Each number is 50 + 10 x the weight over its row's rms, rounded and kept within 0 to 99. Layers, rows and columns count from 0. The size before them is the row's rms in percent of the matrix's.

# layer 2 attention output (transposed), 128x160, rms 0.0753, rows 75-96, columns 0-159
106:57 41 45 46 68 44 51 55 41 27 50 59 47 49 65 48 60 48 58 52 34 48 48 55 59 54 34 54 54 60 32 54 46 54 43 63 34 53 67 54 35 48 54 62 41 43 29 50 62 59 54 49 62 58 53 37 58 58 40 71 57 49 43 25 32 60 52 40 70 53 48 38 64 49 46 54 21 46 53 48 55 49 66 40 51 59 46 46 70 53 42 51 41 41 35 69 53 39 52 54 47 50 58 70 50 48 42 58 40 39 64 60 50 52 50 42 36 45 44 44 71 51 30 47 44 42 67 47 57 69 39 51 55 41 45 53 47 44 57 25 47 47 44 53 42 63 62 58 51 38 64 45 49 47 48 59 40 55 55 60
104:45 45 28 42 60 54 31 40 61 58 42 27 49 45 54 78 64 50 31 54 64 39 45 38 51 50 46 48 53 40 44 58 44 40 50 57 59 31 45 43 55 58 66 58 64 51 37 37 46 44 51 45 45 43 43 42 36 35 37 74 50 38 62 39 41 44 54 51 60 70 69 46 62 44 51 59 48 42 45 58 53 75 30 62 36 55 45 42 61 32 38 50 44 42 50 55 46 35 59 69 36 64 58 48 48 42 48 47 57 39 59 40 50 56 45 54 40 47 56 61 53 53 50 56 60 51 57 49 56 49 62 57 53 42 59 59 53 66 45 43 47 65 50 52 68 40 47 44 46 58 58 71 49 56 49 38 59 51 40 64
103:49 66 34 61 58 43 57 51 45 37 53 55 62 43 54 71 36 52 47 58 45 55 33 61 43 57 52 59 44 50 46 46 63 48 28 54 30 51 42 66 53 39 49 51 50 51 42 49 67 48 57 41 56 49 47 68 51 69 44 56 50 30 66 53 41 47 45 51 51 59 33 49 53 63 58 52 69 26 54 42 60 47 67 38 40 45 57 68 54 50 57 57 48 64 53 55 21 48 21 49 37 50 39 54 45 46 59 33 32 54 57 53 47 41 46 27 44 59 35 54 48 44 47 60 44 61 69 38 51 46 52 48 52 54 49 65 35 43 52 58 42 46 67 57 48 63 48 38 54 59 38 58 45 56 41 67 52 48 48 58
093:56 64 48 26 57 32 36 57 56 52 40 42 52 47 61 50 60 48 58 50 39 57 42 40 57 51 47 37 61 51 45 33 55 47 66 38 45 58 67 42 25 44 73 63 63 57 54 43 53 51 33 70 58 48 44 76 53 57 45 53 58 50 45 40 38 58 41 53 45 76 51 54 43 44 50 55 46 31 72 63 63 49 47 62 58 55 45 56 55 61 47 39 45 38 58 33 74 36 53 59 66 38 58 53 51 49 50 47 64 34 62 40 62 54 45 37 63 47 52 44 38 45 52 64 56 52 58 45 51 51 50 43 44 51 57 33 54 50 45 30 59 49 47 40 37 52 38 38 35 54 53 52 36 46 43 59 60 41 49 45
091:50 47 36 44 37 46 59 46 40 55 50 58 62 48 52 52 55 52 49 65 60 52 57 70 47 41 49 32 60 51 53 66 57 61 56 60 50 37 50 47 57 56 52 61 54 48 49 63 54 59 62 51 59 54 55 61 58 55 55 47 51 52 46 32 40 30 10 52 47 50 44 32 42 44 73 39 51 50 46 68 47 33 60 51 42 49 48 42 57 64 47 58 40 60 51 48 70 43 45 45 40 25 38 48 50 40 70 46 67 48 57 42 43 32 32 60 55 61 46 51 44 59 44 50 39 48 51 44 54 45 35 37 37 26 50 49 57 55 56 62 64 34 39 53 55 38 55 45 61 45 43 63 64 63 46 57 49 67 43 41
090:42 46 66 42 50 50 46 57 55 58 49 50 50 40 50 35 53 53 43 57 54 40 46 56 38 59 67 50 55 32 46 46 27 57 47 58 70 53 41 37 53 41 56 63 29 48 46 58 49 52 40 56 44 52 47 53 46 42 51 49 49 40 46 47 62 44 36 59 50 47 50 37 56 67 49 33 42 40 45 51 63 42 60 48 56 58 39 51 60 56 56 35 68 48 62 34 34 46 53 40 44 43 52 46 49 45 49 52 68 51 72 64 52 48 70 52 50 35 65 70 55 56 51 49 56 60 41 60 42 57 72 46 71 43 48 51 47 41 45 71 22 40 65 47 54 57 35 50 59 42 40 41 56 65 48 30 31 72 38 61
101:36 50 29 54 54 67 53 44 61 54 43 51 60 44 56 52 41 42 53 58 60 56 73 51 34 65 34 59 43 49 56 46 56 43 40 39 60 46 50 40 47 50 36 51 55 42 35 56 50 54 56 59 50 61 58 59 34 40 47 52 68 41 56 46 49 45 55 52 40 40 50 51 75 47 31 61 55 39 34 44 60 32 53 66 48 46 30 41 42 37 35 53 54 50 66 54 75 56 53 52 59 50 56 56 50 51 61 62 34 35 57 27 52 49 39 48 58 43 38 50 35 44 42 43 64 71 59 71 60 66 68 50 43 49 70 52 46 32 56 57 55 37 50 60 55 41 40 58 41 54 46 45 40 50 56 54 55 63 45 45
099:48 41 46 41 50 65 48 46 54 24 49 43 50 41 38 58 48 67 52 63 48 76 44 48 41 58 49 47 51 55 49 57 61 44 44 50 69 57 67 49 41 50 59 51 45 34 50 64 42 47 38 55 61 45 43 47 50 59 39 52 61 36 38 63 29 38 43 40 53 42 49 59 58 50 66 45 48 38 53 71 40 67 78 32 58 43 51 44 44 60 54 72 43 45 41 45 43 48 59 45 45 39 63 42 44 49 58 64 57 45 46 41 45 56 51 42 55 33 51 57 38 49 49 66 59 62 45 68 51 66 61 52 34 54 58 36 55 62 48 52 39 70 40 53 31 56 48 54 54 53 26 34 51 45 47 42 34 48 51 61
087:37 63 42 42 43 49 46 65 40 58 58 49 65 45 53 37 35 49 50 41 63 58 76 38 49 48 43 44 56 46 55 50 65 65 65 32 44 54 37 44 73 51 57 48 45 42 43 59 46 42 54 47 67 54 34 55 44 49 49 49 57 52 57 53 53 53 45 62 43 52 44 57 62 35 58 43 46 69 60 40 52 60 57 62 58 56 52 35 64 54 52 51 42 49 44 60 45 54 36 43 68 31 70 41 40 42 52 65 55 65 53 50 49 43 56 24 52 75 62 53 46 36 61 65 46 42 51 66 33 55 34 57 54 36 46 69 51 46 45 36 35 39 66 48 54 42 36 48 51 54 40 55 39 37 52 29 49 47 48 56
087:57 49 47 35 47 53 55 50 70 53 50 47 55 47 68 49 52 51 54 42 34 54 67 41 42 55 44 50 36 49 42 39 51 54 47 41 51 47 42 52 51 40 35 56 40 49 62 56 67 62 32 58 39 33 66 66 66 40 48 50 64 51 45 44 40 37 53 48 47 45 28 50 68 46 58 41 46 56 47 52 34 40 44 55 44 63 63 51 23 69 59 73 56 35 55 46 55 36 56 53 66 36 63 45 51 48 47 40 48 68 52 55 47 47 44 60 58 48 52 64 52 62 72 46 36 36 49 49 43 48 53 62 49 52 57 44 57 40 63 44 66 70 54 40 54 29 56 53 44 46 39 41 39 41 49 37 73 67 59 54
102:57 50 59 43 56 53 38 50 44 47 36 48 52 60 50 50 72 59 52 47 53 41 42 52 40 60 45 74 35 62 54 43 55 46 55 61 55 55 48 52 55 36 44 62 40 38 69 55 44 54 50 40 66 38 53 54 51 67 55 47 58 62 49 40 56 59 45 50 49 59 62 59 43 44 22 64 38 44 53 52 42 69 67 44 42 59 49 57 45 49 44 44 46 53 61 67 36 46 51 46 39 62 46 31 44 38 43 50 43 47 43 48 47 57 49 47 41 28 40 50 63 64 41 56 44 51 44 42 41 53 33 62 13 34 66 44 72 61 55 59 67 53 42 35 50 66 38 65 49 60 53 59 50 34 45 44 49 62 42 60
095:67 47 39 59 53 46 47 31 53 51 53 51 37 58 50 46 56 39 55 44 47 52 50 52 44 60 47 47 60 50 41 52 47 43 42 48 58 51 64 61 47 47 46 53 61 65 51 39 44 27 66 52 61 62 75 27 53 58 56 44 41 63 54 43 26 47 68 51 62 47 65 68 66 52 26 32 61 50 46 66 51 33 26 49 54 41 50 72 35 46 45 57 46 48 47 46 51 53 31 50 52 60 52 37 49 46 55 44 32 52 52 57 52 52 48 73 51 48 42 52 64 28 69 60 57 51 34 44 53 48 40 59 51 66 49 52 44 43 47 44 46 48 57 47 45 53 59 49 39 41 44 50 33 61 47 56 78 56 47 43
101:48 45 53 53 55 43 40 33 37 69 52 45 39 58 58 38 57 41 48 33 59 36 52 60 45 52 66 38 54 42 31 37 43 46 40 48 52 45 66 72 45 56 46 54 52 49 59 69 76 34 63 45 46 57 55 37 52 52 79 51 43 58 47 61 51 51 56 50 38 56 40 37 70 36 57 40 44 50 36 42 32 56 56 48 64 55 47 64 62 55 61 42 51 45 45 67 50 61 47 42 56 31 53 51 56 44 43 53 60 57 51 48 61 45 39 45 53 56 48 56 83 64 57 38 43 48 43 42 70 42 25 47 60 51 46 53 42 45 52 55 50 58 38 44 53 32 63 54 44 54 58 46 42 56 35 44 39 48 50 49
094:55 43 51 60 63 48 45 53 59 48 55 47 66 61 68 48 51 55 46 51 43 51 51 28 33 49 52 62 50 49 55 47 64 30 49 52 59 48 56 48 57 49 33 46 56 56 65 55 68 55 70 51 54 53 62 48 35 66 40 51 38 38 63 57 54 48 40 29 30 61 56 26 44 56 53 47 63 40 42 48 59 31 39 48 57 43 52 40 49 61 65 60 50 51 52 46 47 53 59 32 52 64 56 37 64 36 46 54 57 64 41 36 55 49 46 39 51 57 52 45 36 33 29 45 47 70 35 57 60 39 52 44 55 47 59 49 58 57 44 40 51 54 48 39 47 26 52 66 48 51 24 65 51 50 49 46 62 42 64 34
082:56 59 47 58 52 61 27 42 45 70 68 49 43 39 60 61 57 30 46 48 46 58 51 60 48 62 60 49 39 41 34 32 48 69 74 49 38 51 46 62 55 55 60 49 68 49 54 51 44 52 69 37 48 47 46 52 55 56 35 54 34 43 58 38 43 44 57 59 63 45 51 41 36 41 48 63 56 40 46 53 44 62 32 57 35 61 52 66 58 39 66 58 61 46 72 39 55 43 45 44 62 47 53 54 40 55 38 54 49 59 59 36 43 54 49 57 58 70 41 46 45 57 54 60 39 50 45 43 46 50 49 50 53 56 54 41 22 38 55 60 29 42 48 44 70 39 43 50 51 46 40 47 45 70 45 50 24 53 51 43
091:62 32 46 50 45 53 47 58 69 49 54 45 47 55 46 42 57 34 38 55 73 46 40 65 49 47 58 45 35 47 22 58 57 57 59 39 75 44 56 38 29 53 60 48 53 47 48 56 53 48 44 43 51 52 32 36 54 28 53 71 54 61 46 28 58 37 55 67 71 42 39 57 63 45 44 59 32 35 48 55 60 46 59 52 39 48 52 42 44 32 44 65 58 56 46 53 51 40 38 71 61 62 42 71 57 42 68 49 34 36 58 63 46 58 46 45 54 54 53 36 60 50 55 53 58 58 50 40 57 48 46 60 47 35 48 53 57 64 53 48 62 50 60 45 41 48 41 45 48 42 66 42 33 41 43 56 52 49 52 53
096:51 53 37 58 52 51 49 64 64 60 69 59 43 73 53 67 25 49 46 54 47 48 61 46 65 44 42 36 64 51 37 56 60 38 51 50 33 65 52 44 32 35 34 31 47 60 36 43 44 50 52 41 49 42 54 63 72 32 42 65 51 47 58 44 48 57 71 53 52 55 51 56 55 59 53 41 55 33 39 35 50 58 48 49 44 47 54 62 36 47 72 57 36 49 33 59 40 51 69 59 40 42 65 57 51 60 37 52 40 47 42 50 64 59 62 40 58 37 45 43 51 68 45 54 45 54 48 64 67 51 63 55 45 52 52 58 39 53 34 53 55 58 50 29 52 48 64 41 52 48 53 38 39 58 52 40 44 43 41 40
087:61 52 65 62 45 49 52 47 59 46 44 35 42 49 33 56 46 46 39 58 32 52 34 48 47 44 44 59 50 40 53 60 53 66 59 56 45 55 46 50 50 61 64 57 50 54 25 36 30 50 52 48 59 43 45 52 73 44 53 68 54 56 66 44 39 36 62 63 46 39 65 59 38 54 41 47 54 54 40 52 58 65 44 64 29 47 49 52 51 43 50 54 57 61 46 30 33 52 46 40 47 62 32 46 29 60 50 34 67 45 61 57 27 39 63 55 60 46 72 54 68 44 42 52 55 49 59 48 50 58 57 61 44 58 71 46 33 48 58 49 59 59 42 46 57 61 35 57 47 42 40 38 42 43 47 63 38 59 46 65
088:53 44 43 65 43 48 72 61 49 39 74 54 65 46 52 56 72 51 51 60 41 64 54 45 43 45 53 49 59 54 61 25 49 53 50 55 50 50 29 24 50 52 57 37 52 53 30 52 70 59 50 56 46 60 37 23 71 43 42 38 37 69 58 34 69 59 56 33 38 37 59 53 41 43 40 66 39 44 54 49 50 55 39 49 48 52 36 65 53 40 40 41 59 54 52 53 46 52 63 47 45 48 51 76 44 49 41 60 66 38 55 47 51 42 60 40 66 50 62 53 50 56 46 43 58 54 46 56 48 44 54 48 53 64 40 44 47 43 49 32 56 37 37 51 49 52 32 38 42 45 55 48 56 49 52 49 55 52 58 64
093:51 42 47 27 47 47 59 60 51 61 49 52 51 47 53 53 41 39 45 59 36 67 52 56 53 51 39 40 61 43 32 47 47 50 45 65 46 42 65 51 59 68 49 44 51 54 46 51 47 62 47 45 39 63 62 60 55 49 52 48 58 47 59 37 46 52 38 43 47 45 34 30 51 34 40 45 54 44 60 70 49 41 59 70 41 47 61 44 82 50 50 53 50 26 53 48 53 53 59 44 89 51 56 45 49 48 41 41 41 46 64 39 38 40 48 48 38 55 42 47 36 29 39 57 43 50 59 54 50 39 60 59 58 58 68 34 47 44 53 53 46 42 71 53 50 49 52 70 53 42 59 70 61 40 36 59 52 60 57 37
082:55 50 34 36 51 58 44 62 46 53 54 71 78 52 50 42 39 42 45 36 49 39 48 45 52 49 39 64 44 52 51 56 51 54 30 48 49 32 30 58 51 46 41 39 37 47 59 56 24 63 70 41 46 37 74 47 41 61 55 45 49 42 59 59 57 46 46 47 67 55 41 58 25 38 36 51 56 61 37 37 51 38 57 60 47 62 61 50 41 45 50 56 46 51 53 43 46 62 58 59 50 59 58 42 72 47 41 49 58 55 46 58 39 58 54 61 38 69 49 49 54 48 55 58 47 64 60 46 59 64 39 28 65 47 66 61 46 59 48 49 69 44 43 43 53 40 39 50 37 53 49 57 38 50 38 42 56 43 40 65
101:67 33 37 56 40 45 51 41 62 54 59 52 59 25 39 45 50 58 54 40 47 57 54 61 30 52 64 52 51 37 51 49 47 67 66 52 42 41 56 54 54 39 55 55 70 44 59 45 21 37 37 54 43 46 51 53 56 57 32 79 36 59 51 55 54 57 54 58 76 48 39 40 32 51 51 57 65 54 42 55 52 68 42 38 58 53 45 66 42 61 53 49 43 48 57 41 71 35 45 46 46 39 46 51 52 36 51 44 51 33 61 40 58 40 38 39 60 41 50 48 40 44 47 56 58 41 46 65 60 51 38 47 36 57 54 48 49 55 37 48 46 45 58 43 73 64 57 33 48 49 63 61 59 48 46 58 55 55 38 54
# layer 2 attention value, 128x160, rms 0.0627, rows 76-97, columns 0-159
104:54 58 63 55 58 46 37 56 50 39 72 69 67 60 56 34 49 45 54 46 32 66 56 47 69 33 52 64 51 32 34 40 51 50 64 35 50 56 52 47 63 36 40 50 48 52 52 65 48 55 52 40 46 56 58 58 52 46 44 58 57 65 32 68 49 50 49 53 58 46 52 55 51 60 45 57 51 62 56 32 43 35 67 36 68 44 69 48 43 53 49 53 54 53 56 57 55 70 39 63 46 57 45 38 41 55 53 53 65 40 45 37 43 64 39 41 64 35 54 57 48 57 45 58 31 62 29 46 40 48 48 42 44 64 52 42 46 41 51 47 47 36 38 80 50 58 57 60 32 48 47 43 45 50 68 59 47 56 61 49
103:73 18 59 47 47 43 51 50 59 63 50 60 26 60 55 43 51 46 43 52 43 51 52 35 43 49 47 51 54 68 55 51 61 45 61 48 52 54 40 36 47 49 41 66 67 50 40 67 44 51 57 51 45 42 51 44 55 62 41 46 35 47 41 54 62 48 46 61 49 41 46 58 45 43 65 41 25 59 39 33 52 60 57 52 43 60 49 42 69 57 35 55 37 51 56 62 71 59 69 45 59 62 67 41 51 44 45 51 55 45 62 36 37 39 63 58 36 29 44 45 47 38 46 48 54 36 64 36 44 53 53 51 53 44 47 34 59 53 49 53 73 65 36 60 28 45 54 63 43 42 42 60 46 43 43 50 57 55 44 54
089:38 36 46 57 47 59 40 57 58 50 49 67 51 68 48 45 39 69 53 58 52 59 35 47 44 55 45 52 47 59 44 58 53 45 62 64 64 44 57 60 50 55 46 45 52 54 49 40 63 56 66 38 48 44 74 48 48 50 71 65 40 51 43 48 62 59 65 50 34 43 50 40 43 70 66 50 50 72 53 54 26 43 64 37 33 31 64 49 44 59 43 49 56 58 39 51 41 40 44 35 37 48 46 47 55 36 57 46 57 64 60 52 40 44 53 34 50 62 38 41 57 49 45 34 49 50 35 65 55 41 48 42 49 51 57 68 44 59 48 45 50 65 37 51 73 46 61 69 60 40 54 39 54 43 36 55 31 50 44 65
093:57 45 55 56 48 44 46 53 57 45 36 37 50 66 52 37 35 52 57 54 55 46 39 39 51 52 31 42 56 55 55 48 51 56 49 61 46 48 45 45 40 63 54 46 55 62 43 49 66 65 53 54 46 60 35 46 41 59 49 40 51 47 44 71 50 72 70 55 58 62 32 56 51 36 41 59 54 36 50 55 53 41 49 54 61 48 50 59 46 54 69 47 43 49 57 56 47 58 50 49 72 61 51 58 57 52 39 42 41 27 57 40 42 56 48 51 48 27 27 48 72 54 58 25 63 50 51 61 51 55 53 59 50 59 55 58 62 50 62 67 50 59 51 38 37 30 34 52 37 34 47 56 31 18 56 36 56 58 42 58
093:61 57 53 76 43 58 56 54 58 45 52 66 52 46 51 57 66 62 57 52 47 36 60 60 50 44 45 43 41 62 51 49 47 41 42 42 38 51 50 56 51 58 57 53 53 55 53 47 38 48 47 52 53 53 24 36 53 45 52 63 28 51 47 46 50 36 52 44 61 56 41 47 33 41 53 55 37 45 55 40 50 42 32 47 54 50 53 38 59 60 67 54 45 48 47 36 40 53 26 58 62 52 42 69 43 67 50 44 69 27 31 47 39 58 33 64 42 57 44 17 34 63 64 53 58 65 32 40 56 47 33 59 51 44 51 45 57 62 48 44 57 42 49 52 67 33 54 46 64 58 54 55 49 44 48 63 54 43 55 34
107:59 57 54 47 42 41 44 57 41 49 52 53 38 60 31 56 52 47 45 44 37 57 48 46 54 35 60 45 36 59 40 61 49 59 60 46 40 54 69 68 80 43 63 47 37 37 59 37 26 32 50 56 47 32 40 50 41 49 56 49 44 61 56 60 61 64 27 48 41 57 56 46 47 47 67 50 49 53 57 54 51 40 47 59 51 39 48 66 58 57 48 51 46 50 56 49 42 66 48 60 47 41 59 54 47 40 43 68 55 53 54 55 61 53 52 37 63 48 34 39 73 56 64 53 36 26 58 32 29 36 42 48 62 48 52 51 61 48 65 35 54 46 41 51 55 67 56 57 60 52 55 63 50 52 54 40 25 44 62 53
101:46 46 54 65 54 37 55 45 45 51 41 60 57 38 61 47 51 44 57 48 25 55 49 48 49 55 61 43 49 39 38 59 61 55 52 44 36 63 38 66 47 49 45 48 52 70 58 57 55 39 51 40 30 57 47 57 46 36 55 63 43 46 55 47 51 45 52 30 55 64 61 61 41 46 51 54 56 62 44 43 88 23 49 62 57 51 42 40 59 33 49 35 51 63 46 54 37 38 35 47 51 58 55 41 51 46 47 63 65 52 27 52 36 34 54 55 46 54 46 37 35 50 61 43 48 31 42 45 48 57 44 52 63 50 47 70 62 57 57 58 49 49 54 36 64 45 63 68 47 52 62 60 58 38 45 70 43 56 41 46
092:49 35 45 44 60 53 45 45 48 54 50 59 49 38 46 64 59 51 45 78 41 35 32 37 45 39 31 46 59 67 71 54 32 33 53 58 58 41 60 47 45 54 51 56 50 44 48 35 48 42 53 61 64 52 51 37 75 48 42 54 46 54 57 52 37 49 56 60 39 51 37 58 31 50 58 43 49 27 48 48 62 54 32 60 51 55 41 54 51 46 53 48 56 52 55 53 66 43 37 47 41 65 49 60 48 39 68 45 48 38 58 46 55 35 47 57 51 18 33 66 47 53 68 49 43 49 55 31 65 30 57 42 46 48 48 40 52 51 47 55 30 61 45 52 42 58 58 57 70 44 57 46 62 59 46 50 47 37 42 46
095:55 71 55 60 49 39 46 44 30 65 51 46 38 39 53 45 53 31 54 57 51 61 46 50 57 51 54 47 50 49 62 65 38 40 57 53 65 57 47 52 59 56 37 51 55 40 34 42 53 60 63 47 45 45 51 52 44 51 64 50 57 36 48 57 54 56 60 52 59 52 56 30 24 51 37 67 58 62 49 56 67 50 37 61 68 43 49 46 58 56 61 31 44 57 40 51 37 55 36 34 52 78 41 46 72 57 48 36 44 42 60 63 52 51 63 59 43 50 43 55 53 45 57 51 54 41 35 53 52 61 49 58 41 25 61 53 58 69 49 57 47 45 56 32 38 70 47 31 53 41 61 53 58 55 49 33 44 37 65 52
102:57 32 37 54 41 50 58 61 47 48 74 61 42 62 51 36 38 62 44 51 64 56 65 48 39 53 53 56 68 42 32 43 55 47 29 44 48 50 65 46 45 50 45 45 48 63 30 58 55 54 52 59 51 46 61 55 46 45 60 51 52 53 51 45 38 58 64 44 43 50 63 49 49 41 49 34 46 51 44 57 63 33 40 49 52 40 47 37 56 37 65 51 59 41 54 48 49 59 44 56 32 56 63 65 34 49 38 45 45 42 48 66 51 47 53 70 47 75 52 53 47 46 66 39 55 51 40 50 45 49 59 57 73 72 48 59 51 36 33 40 36 34 57 65 44 60 40 41 36 21 55 42 56 55 65 39 43 41 51 55
097:37 43 59 61 51 55 60 46 74 46 55 39 57 34 53 36 43 42 54 40 39 53 48 49 46 51 69 58 37 58 60 50 33 45 55 54 51 40 41 53 54 47 51 32 40 30 63 51 37 50 45 55 68 27 54 81 46 31 55 73 42 59 49 39 62 50 30 45 66 60 44 42 52 44 51 50 62 48 46 39 46 66 65 51 54 57 61 50 46 49 37 41 56 45 31 60 53 60 74 38 45 42 40 50 48 49 59 44 48 40 48 43 34 45 50 34 43 56 56 51 57 48 60 43 46 59 51 74 55 55 58 55 53 50 40 57 48 54 46 63 66 55 34 49 45 60 34 46 55 56 45 38 55 62 48 43 31 40 57 59
103:53 59 53 26 20 61 49 52 48 52 64 53 40 42 39 58 45 56 33 45 64 50 47 46 46 39 31 52 58 44 62 77 48 43 63 57 46 46 37 45 41 63 50 69 53 48 62 39 42 57 50 45 45 51 46 55 55 42 19 37 56 43 41 35 40 42 55 52 74 65 52 51 45 48 50 57 59 37 47 51 51 59 40 37 35 64 60 45 42 41 52 41 70 48 45 38 51 46 62 38 50 55 40 61 41 67 52 48 50 51 41 57 35 38 57 46 60 58 53 59 53 48 48 51 61 53 51 61 65 34 60 49 34 47 53 37 54 56 51 38 59 55 72 48 54 66 47 38 51 56 38 45 58 42 63 60 66 41 62 65
097:47 50 52 40 39 42 67 49 53 40 53 72 34 42 42 56 47 43 53 60 58 43 39 65 52 59 65 62 58 45 47 45 44 56 39 43 47 63 54 42 45 53 46 61 53 51 24 38 33 59 37 54 45 33 53 42 53 36 43 38 46 50 42 48 66 57 52 41 37 47 47 51 65 51 57 58 43 65 50 43 49 59 67 71 58 42 62 62 32 50 54 33 47 56 52 64 36 46 58 62 67 50 39 52 31 51 38 54 43 44 58 46 47 38 39 41 27 43 51 42 54 59 67 48 48 22 65 56 46 52 49 57 43 68 42 61 43 47 71 48 52 55 58 48 56 62 64 56 50 52 66 34 36 62 36 63 41 53 41 54
090:40 47 54 25 52 47 49 52 42 56 42 51 54 54 31 30 46 56 65 42 51 50 53 39 57 47 49 57 45 56 64 48 53 46 39 50 60 57 52 44 37 42 43 58 54 59 59 58 35 44 43 38 36 52 56 49 57 51 51 43 52 63 56 63 47 66 44 60 33 54 43 40 43 26 64 40 64 39 59 32 28 47 57 52 48 63 53 55 36 52 44 42 47 56 25 55 42 76 53 54 62 45 47 51 62 52 44 48 73 52 59 56 46 33 47 48 58 24 58 59 56 53 58 55 50 56 59 56 54 46 82 52 69 35 51 53 51 45 66 49 50 46 34 56 56 44 69 48 50 47 52 49 47 39 50 57 79 40 54 45
091:53 59 36 52 60 62 38 46 55 38 67 26 48 53 53 63 44 54 59 42 29 56 47 46 46 50 53 48 37 54 41 38 74 59 38 50 37 49 45 53 57 46 44 47 45 51 49 47 44 44 52 54 48 58 61 56 35 48 41 32 68 48 64 48 51 58 77 33 43 47 67 41 46 51 49 46 70 63 49 54 39 45 56 37 48 68 67 42 58 71 62 48 60 48 52 45 51 53 49 43 35 53 56 45 60 66 44 51 69 64 38 39 53 54 34 46 66 43 54 55 52 56 51 50 44 55 60 54 50 42 45 42 55 57 52 36 70 19 43 44 38 33 45 52 41 39 44 65 52 44 25 58 57 51 49 37 61 58 47 55
094:67 68 74 50 22 45 39 33 22 46 36 60 47 34 55 44 48 37 36 42 63 57 43 51 44 57 62 59 35 62 59 40 65 59 41 36 56 58 48 60 42 56 56 41 43 38 44 49 54 51 32 42 47 55 65 48 55 45 54 55 59 49 47 50 51 46 39 37 42 39 71 56 67 65 60 63 39 72 57 47 51 49 60 50 48 56 50 49 55 45 44 47 68 61 51 43 71 39 46 41 49 49 52 53 47 39 55 41 49 68 73 44 39 49 52 49 51 49 50 64 43 50 61 53 51 55 54 35 40 51 38 47 46 52 64 31 45 63 56 53 42 59 42 46 50 53 44 61 58 57 52 50 54 53 47 26 69 54 64 49
095:43 51 36 38 57 62 63 47 35 33 41 67 48 45 61 34 47 62 51 46 46 66 68 34 59 60 64 47 38 50 46 27 48 56 44 47 61 40 43 47 41 42 40 27 34 58 59 61 59 31 49 49 55 38 52 55 55 58 49 66 61 62 49 48 47 56 39 25 58 56 39 53 48 53 41 32 54 67 48 47 53 60 42 48 67 43 59 43 44 41 52 50 31 52 41 53 63 57 59 59 44 45 59 33 55 59 42 40 50 51 32 53 56 58 48 56 64 54 54 51 40 63 51 58 50 68 36 41 45 52 41 56 56 39 37 53 57 55 48 55 56 37 35 50 52 30 60 65 29 50 47 46 66 46 57 60 71 45 60 43
092:47 47 42 48 64 62 40 59 43 34 40 42 52 36 53 56 44 40 50 49 66 61 66 56 64 53 33 49 35 51 58 62 56 60 41 43 50 41 56 70 40 50 61 58 55 42 70 31 62 34 31 48 43 62 49 49 54 39 54 64 53 34 52 53 42 57 59 54 42 59 45 48 51 50 72 45 51 60 47 43 43 49 69 66 53 38 44 42 46 69 51 63 28 40 55 45 40 55 58 60 49 65 37 39 47 29 81 38 56 58 49 58 48 67 58 43 29 38 55 54 51 51 67 53 41 55 62 53 41 55 43 34 56 43 53 57 45 33 40 50 62 41 61 48 55 39 43 61 61 58 38 54 41 55 51 45 52 51 49 37
094:64 68 43 51 62 41 46 51 41 60 41 57 42 75 52 53 60 59 65 61 53 54 47 60 44 48 47 60 58 47 57 46 58 42 45 51 66 55 38 34 45 51 52 46 32 39 41 35 57 69 59 37 64 19 39 52 37 67 33 49 48 40 60 74 56 76 53 54 52 53 56 50 36 36 60 50 56 62 62 51 45 42 46 38 44 50 60 72 34 46 38 48 40 59 58 40 43 65 66 58 49 42 45 45 56 49 52 46 46 41 49 37 50 37 40 43 65 49 41 48 57 68 47 44 56 49 50 49 68 64 46 53 40 43 48 69 49 53 47 55 45 57 27 53 55 50 56 33 43 56 54 37 52 46 41 46 52 54 42 35
090:54 50 57 43 44 47 57 39 40 53 56 39 37 45 33 55 46 35 52 67 60 48 42 62 40 69 46 40 40 59 55 45 41 32 59 54 60 58 63 51 58 44 50 49 49 51 63 42 53 66 62 55 64 45 21 50 49 39 43 56 46 46 33 58 56 53 59 49 50 60 59 46 59 49 38 38 52 51 57 51 48 70 54 49 50 51 51 53 60 46 76 45 55 39 57 68 70 42 41 52 50 41 60 60 42 62 50 47 36 37 52 46 61 50 53 49 71 46 60 33 64 29 62 49 39 40 35 48 58 45 57 51 42 57 34 37 40 42 68 45 37 43 67 63 43 62 61 47 47 41 63 46 64 59 62 33 42 59 58 29
098:47 49 61 35 78 34 53 53 50 49 38 37 45 65 64 52 33 48 61 26 55 50 47 49 60 59 48 58 46 47 53 52 48 50 47 51 45 54 31 61 60 55 40 45 34 77 46 53 67 63 69 47 49 53 48 55 55 61 43 54 64 48 43 54 70 46 37 47 45 57 51 59 67 35 51 37 55 36 58 46 49 51 52 59 53 37 43 35 56 46 50 59 41 44 42 46 45 57 62 52 38 64 59 61 47 56 44 55 47 58 53 53 52 60 44 50 61 37 47 61 58 54 61 58 67 63 31 45 58 46 42 63 55 42 40 51 27 40 43 68 47 58 37 64 51 40 38 56 37 46 45 65 44 57 47 66 42 49 65 77
098:55 45 47 43 63 50 44 45 74 61 39 37 37 46 55 57 55 61 60 42 62 51 58 36 60 53 42 57 46 50 55 41 41 55 56 47 62 54 54 55 39 65 30 42 64 40 44 44 54 63 49 66 34 56 56 39 56 53 51 54 64 45 52 46 53 37 28 59 51 27 59 55 49 56 48 58 55 45 48 53 50 33 49 45 27 41 49 38 51 44 49 56 46 58 17 53 41 49 38 48 40 46 46 61 51 38 49 52 50 36 55 48 56 45 63 62 51 62 41 59 43 46 46 58 67 44 62 39 49 59 49 33 31 53 71 55 48 52 44 45 33 30 40 44 67 38 52 30 49 52 50 65 43 70 47 27 43 57 65 54